Weights of a small GPT-style language model, trained from scratch on English Wikipedia: MLP 1536 tanh GELU.
Each number is 500 + 40 x the weight over its row's rms, rounded and kept within 0 to 999. Layers, rows and columns count from 0. Numbers have three digits each. The size before them is the row's rms in percent of the matrix's.

# down: layer 15 MLP down (transposed), 1536x384, rms 0.121, rows 1224-1240, columns 0-191
# up: layer 15 MLP up, 1536x384, rms 0.117, rows 1225-1240, columns 0-191
down1224 094:524497510461497449502486435529456527496447488450517620456521440469518484515470528480527524465556492485515521488478502531485461475496474438547505503454488486460539556489572484478554544491524496453512515530513507516581505502579499474468555530491446538544458558511558495608402469486488553561459549417464539511518505484462517499467476422431542565537486472496494408486556526571529493395465509492516464524490486471464540590492453493407553534496449502531506477547511474430395541506537397548454518478512483521477463460470532543496477526550405370510509430502500546586490470537525470513
up1225 097:476453527475502445486542513502498482418546430489493462539546477544533444533459523399506526536494477481530477518488480493499602493538502447437516453493485532525542482438450363525463587484491502469424479545527545576486501542510544553540519472522479478542539571486509459551572468522489531560438486482449494452531578489432500537506466468502478488471482484486525496476590545550552553473496552493520450450471558541421464552500543510488464498548476554555544451478539498457484473484534463471488578495564523574549487402396571468478532484509525495467428472542485459464534539534448440495
down1225 099:539503441525546539477560527434425529486493498563472466543484463467509549416443481472536489482491398502511529420471466527496479494512475498475542552465503488569446545486482543495437534508496498502480501480451508483476474489442469370446496480447499530466489515427519519506436510520466443541474520490510506445484491482485552427485503491475474456517499455539409494470452436476444539457468513472511453486508448469557447524496594512474465522477468528488465508553479509513538502516505574516522469542505460526396461506486525483484481497496545440458516420473500491437510492515439496502
up1226 120:464512485522543435463508485503447509488514521570483538520511530507458502551486532548523480552533491519470494431505478517473503481555435469436518507465505482540590470554627462473456455464542475399534547472490480519484541525520485502490467530558512491462585527448548534485514509456514476486461485514522480596500468554505527503509437497536476595442484504488460470565504530476526396538437536562468466455512557422565508460510532528480507548453501493536546531572565504492478424459436517490557398596555522508515489508558465468491507496454541460526494470432520541549478451442489463500
down1226 123:516475452431575419496525526501436510552505498533491574587501514527471451506509530493428451519464511493520517439492460519456475531524533480419489555451550468494508457501530544485437500500522443451499450462541383481459529515427533434497500532542493484468543525491466485508461449496515509520470534430492457556512456424538438427521495438424525476503479473477476436493524511484462489477501537502431505416438521414522526480496575532531538483509490491502554513522487433475507499500434491556541471492475505500506471470556501491511489505483522437455494467448419501484496426365462505503
up1227 099:518453484557507537493489530509533537497462516507537528547492529546517553474478552531469513505574470497452463518486464537537496552534514442472478486504455453497515498602533455479411425441490560466481484493502422535502464511548497517474511462528484444506494431438578542461540499482505519566501535507549457478576486487570429513530457376472536543444481464466507540594461432554478474525521500538580515451468547498524464462446436441549462492464513518453511516507521498534534492506503462491603446529444514518521498497501490533546483497504500451451544533461526448470495477507525494493
down1227 105:521517462522467472504553505438461472495421547496525540493441515490528544494476493392520484595561510496517473439432432494439561518390483494464513496471524530493481511541462499528427491561520531476475535502500450554557524421504560425462498509486494450454511492564538456445602495455527530585419466507435513495506483573516529499503479482462480453491530492504526493560428494519410529500444428464483454423493472519489438456475537531487449464529450411490513410545516474493538502538530545465427471477451513449498495425446438514488468471508500456444482407459459452432409463450490522477
up1228 093:517508435479506553549514529501544506517542504606506431478535508536553607501504450436442554491565471531495472442561483480509505474540491512487486620483523489504476502558480535479462462477409473536517482484530501460516497441531531507509542507529531523494522388534486610519520485436454557531467553450490574448421551523554456429495575518515535525473472509566486562479493479522404444483464517515484497493587510472549469482539551454509533522479538504473556485545467513462483483498549525504529527459455492571500479442488461508452459493487471386578480552490524482458460504612468520459
down1228 104:506446544465508452508496441465489499468475456477478489466463533450460466504570549516495427423418471470507512488436501423486529505525502459525448472533476451532504487456495476501427477542541488527493441567444486513479529515484459471482561451486461459508473492513499415501495467521499502414513487505497491525529403390490491531507394473559492480448482452405523553431525426457559539466522482499486489558419479472422455502514485508489475515494554514516474499465533437529514546472519474496436433513481532488414442497451508543527495461518530578433485480487511508467492448424512482445
up1229 099:496480547504625496445554494564448460572468486432473504449467429488492437505534479487468461507515497471430527473544566493527481534443505454464495463471502539517533512455476503463534528507579443519565483467524500384523468547491449465438519513497458553525518456521523472483476450470473572458525570566541549422452459457488488557480463496464433495466524471502507570511510482548495449469491448490415422429530539497542511502474454480466508529493520461376567474575467494547528482504440507466538497488635500494492440529473392514478429477459493501606525470514540427558465478433479499542
down1229 102:496545560470544514548492453397483410472576471556457516468537493515477479548523496496530448500519418526447432478456562481490519534510526453487449486439588548468472474491468501503455362492507511461467594536476481548513518491548523499505558518441448545551516470537565479516462428521464430456437581505503476456452467429528482524550521530475469472495469475534530500500508559514564535458513536593444537512492532470482477518500539524551528508570484477509451469420539482512453478445528504445482503468523535468432555555474487498487615548435496460521519449561536531456436453506477486485
up1230 101:562447571479427461427535479598507474474483444577476480440477527528499506519521475547483499441508484513495535516407467527538459524435495487545528522497502488537465477542453494484535418494446460516556470561469456532531452513500453566476479498455560533410499462529552485454465498501589486523489438538489504517546477580456504507476511514533497547515510453491551484475554547532490485478516500526459509537504548477567472579520492513461462577510553547500447539512601529489515535551467524471487522514484599497535506536538574497545475441575486541504471548482480603509471491499505584543
down1230 107:414503460477534476474484500494475495550522415496445494518450514489439525421472443448496521417437490437449520503415512442472555518482496511485505525457487520462453456448478505544495417511517551426494423529466490501445515429476532475478516531547496495473505477451495427395401519437482488502488531508420465498518484435523582472416442459531459483522476348488466421517502474555440500513506493501466541529412487493486489508436582542481535528482433512489554523561480445466460495493483594538479449493496511469429457480462411553513510536468498508450460449463558465508511454505527455545
up1231 091:391451559475552503430560474540524483503517496429538445525397474521473567471475548486484559417487516418514424473537492578440567476496554563455501465499540502526479420494526470525531439448468550401485496434513503518542532513536492491577462583480507515441478526530496556486470599446510560540531438462479507456519445467511438496496504462498519532464503514538498504497569525533502550463492460451566549459500598473477465482506426485530496492525412487466591492538515459477507422527438485504444501459492476478487490508440503462481506509532569501490443449471473545478560437530494495402
down1231 087:494497477490479498509443524434467445540489505586484501491496518483415460514492484586465461526478470490504527533373522388561498463531440438480528493441468492494464562523550489539516623500492534463513514519504543477450453523541443438459548445483409520480573492543527571416471444526491420491469483488438448473524483540528548481501589411506488506535439483479573546532438460486489446468507533510444494529546471523525486493496519486431494470492554484529507441441476463493490577539475458575491443463489461486517499444484534501528520514513531432454548430476480525471446500509586470491
up1232 095:496490533517524535513464449531505449525461476488481506555504528483495475523486404512460539468472520463481473488511491434462477395441575438524464432488536495490488452499453483543508504467478468503535466535551456539510484528486521526555505570563554556544505518459446501497575545508539475527495537595493510472541483542510506502454541425493519553532491531530493541465463529449441482498526524479497472505487569470563553535575459505570540470539419538605526475452494452513537472463517490523445477547440543368508465567577488446526498545440571490499535566451479469473528529498463539484
down1232 094:458439473561460470463522522568419446513448512511448410482452536510512404446506424477494394525521553549487463532434524526483416493539542487458516536509474482451520456532599570460503436448481463503506565481499531470489489518541568575449445498540483494534468514515480554495422559483568481505448477487503544478502439518508443519472460532552509502484552503455499449514533478501530497436500531610488497508533423476510443496451533514485546547504509461507498513506457394573528541502473487537527516490487526509492490483409448459511480514482523485524505502504474480542484538442472483419
up1233 091:602489433541537551557448463548545511497467548524449543513546452492490497522523479488504523506464494510498475472531481546524564464535546510476456565508481527510500503554440578565540498545554458527464466508512412494471537482523545444466506484505413465533475450532537551501474499519529517537489538521547598540493601502512536556504493601542506472469495504494486490400516541466488532573461450535555462567478492523559490430567514509446488518511579508525479557529453531532470559538502497453490509436429560499440508462480518405469496473558516489461528464489429485456547472516465530473
down1233 095:506506521476567521492501526462427540479514453511536492460510497519551448419461485454570505418566503505474442541439469490500482548426481463480505494494538571586473486496558443500469515454443449468508521504504450506460432473497428488531467448551467512520487571558418527585474563504536511391457453463501511533554459386438455449536459549556469514515532423469517491586536560508558526473478597479455454599488497451468458448455481453544494514550473544482500419469499486460587453424491482462512511539557496527516461447504513538472498535492485427530470437568494549583480470553485529469
up1234 099:469481494539535446517491432472474478477504551454452509532510412473504464562542520451438504478500564478445535580473526449480494518437512419476520494516539589476463504476449452467480564516497528528501473534423460503561504528551424502586473436512516497466486475511542505565542530522538575585519454543534499446579473451510523523470516489495557600465575526464552491478521587530513531458526445430517502455519517478488492497504508523475441473532543526414508578533515509505469508550499500495432435509542503428488492467510583579514520516510461478473533422437540442480542532533490563433
down1234 102:552504518479508506502465511514499455548521459525440536437473515489541406449506497492555473524497420490498470510444486489531488457495527504511449473554504468428469507497524579505473562547464492502523506478512518503488441453528505512435497447487437560540451488419453506453423473469459432497506468517462538450437464553520505474458474447527486504457532514550414460522517503466502524571506529536482557501444521494480518456428510573536563509516545530452467469444486438437409504499437531483507463531419556525456476460525480496540467497473486499516457502495531442498486451547522511493
up1235 094:481511502558436549381564508493505502519488504460458441508557451469537484513508525490432542518491536530498422490518405436539501470557458506534559523566512502530506522467518446493516527485522497516509441481508517463431496403544491546589517437526548517506483540555567465413555527498512581476549486433508489479505542510497451492589539469458459455454506565492470548434528513436474438472508534511464416508478474493518485519537508458492483497498498484514453556477576564531501511515528529507495425498515509458493418485517447497539505478471486513521522511446456524575557484560442442501
down1235 098:418456477420526477443424546496495480485492456572431472516513500565584447541534470449549483466509462482461480498496504491435477531506485517565580503437508500432532426495450468491514537460533514513544477454560444581472460497529458500486498467500560507573494443485468547511518427521520523389470527486539440454480516548502535596552562443482534555568536490492484418537463517462565410568523543490522571495522565529540536521500430558491508544483524569554524452508444550551543449494545556409567525469427539546529485505532534466463478547481557557571467532513526448515476515472561499506
up1236 093:509545598477547525522492481532543508541490396463507450510504482541412500500514491466469515562537547516484506498505540469507507484563569478520520501518484556446513525512466599544422465477480492495457489511478490444515484449541497508530468520565488418423596476491501454501533523476472566482502533537477476556477483480491515565523519529583469500535495500563494482482540530507603510509505506545537505499500555458524461528521511464577566552462475492548495472554478530501490489534450515508498504486568469474523501482527450483494496504505469415506489549518568544593542572503544466524
down1236 091:530515424485517511481451597438502474503575404491483533526560461517465454485501510534494448468520475517488514500527414542557509504532485385535574494526568497435425538577546543538460509457488536509501488438543438442526501561511483432490465459471508464498517493502520524465510497518513463477498451491473473473521466532511569427466537455460550514462460510424481489514468503507472494516561469489535497537523555528454470395497533467501440468517501417521576507525475532474522514437470499513560512452521530525485485539493519550487562504470498529537513513544549475436464423495518480552
up1237 088:499481433523513529564514515527594558443547456456523543552529415531489524547572514501467546492445488544480492466538511565476592465522520477507429493552495462415459508470516532594461496506496494561514503560490508578476510547485518467552554485534498509519467495486491457463504504482465469463507532542480530495427472558533458429557514519525546514534518560533484568495446544497506535519477533562503527518524422466516487481515539522537477503493494472415497516503397535461522514457426476504467470509454508540497496441501509511483396499476499447567534483421548541541424578477525548522
down1237 099:468473528524552366477512459387453490489476527514439483430572495538520486549552464546499485483529513482493471552480475499429469583523470557500461509466548490464488520480441470517496461522413428453462459488507521537505507444506464488485505452483499393490510469475447450511520523517478538535508463455469430537492517408590493469496543505464471528512493477475465596499452537590551499490491480474532498526486511512556488505462458474449438539561500463503468536458574547531476495540484543507495486465513525567420404508484459498566405434515544418496461546511539479559511499522540539518
up1238 096:547623497502416557438541472466421544476505468508513468471489534535512491472517496518532544524428513453566474463438509420502544499367514501506569512456523473552465528444467495516573553528506517496485618499435445553492520499457429472470423458471475493510451526476484546475490544544552500597536502474526488454471500508459535399515516431516530561577518487523483542567540442486574519385442491456462481496492473524576509570523503496441465454480492530527554524495519538473451520551542514460456452472514534518447513547513431497507512476470499483449524466498503481494473497554498539468
down1238 095:468453550607511437513526479527552444558493524534427542587476524452494485463574463438488514487502520531442446499479479504505509478429524531564536498534548441493506545528510526487491470469450527529501480449534490536534522546474498511497484466462495496470449491505529482488460546472498515517538503485518502494536517549461574441403518483400535523452444522462452515366476527514575479511497399472493538459514476505504455442552422506518505533493524491475440457463494463518516434517417567458466520460485497545553481529511543473475409540464508519532439525499518538455479488472474548446
up1239 100:439573528470502495515454503554477512543543497474551517444599397465520516530514472592470504475529477493514494543465515505557501508551398525550551446403435460548455416513557455486504473450527563550548428486467530501495516498352536502538416451538532455485468472488478487554468517534518508509487428561541506485472511535468502504474536542487507532493514475506478458428533513473457491460443446456494518484518506589478511456496529478506494507491490557460500420494472524507462441510489462489503541545498539472477494490552502444453510514544496498501587523459494521476464483463435524549
down1239 107:450450453491355508493529478557530446511451428471450553568479568466538469456425507498460453508487518500541517467550483524401544461533421488439498440458580506538541546463478535543484502491502530493594433516517484481525571480510481531450490441475580493507485480470449571456532490534448471457547550473538508525442458554535415495525450531458495485557460465544529521488552497551521592491496506512466465521504542459477501599575490512560479494587499423500502507468498507490459459557512483470478481530478405565452408472508502603511532509480500484525457507565493523452543540486487514427
up1240 106:558531502496471493506463529488556520504425455504478504487556465512429453432519443486485508485501534477387482491460456466535491502530513556460519466457398533569486499504446459442522513470506447463452474470513539405512483434475492545460475476430477466500478478461504489482390495536493468498467521503553526480411516450396459423555384530437465517477504435469462471511472515519533470464512507512519425496517497519568509521535525453524519497523499482487557523518454548442499490504511550458473419469544475465471480539499544454443508453484554484509563536480494479463514546501520496502
down1240 096:603452475478455468453514450477470521422480511548467420587512484478436433432418419469436512503543494506496528538383491532427480505484494512472457512458496506468482489465513507523532530545462499447471462514469555498463392488498507495471483579470473458437498471457545515501446476442449518550456455498535528511500507539458475498488532584505545527499445457484447533558556484481583635499472533495485457553454553444517516554502502544517518443409484495535460502508487442490551488478547491465548427519453561559472492497455400447468572597487493480444464503495457479526497489493486532525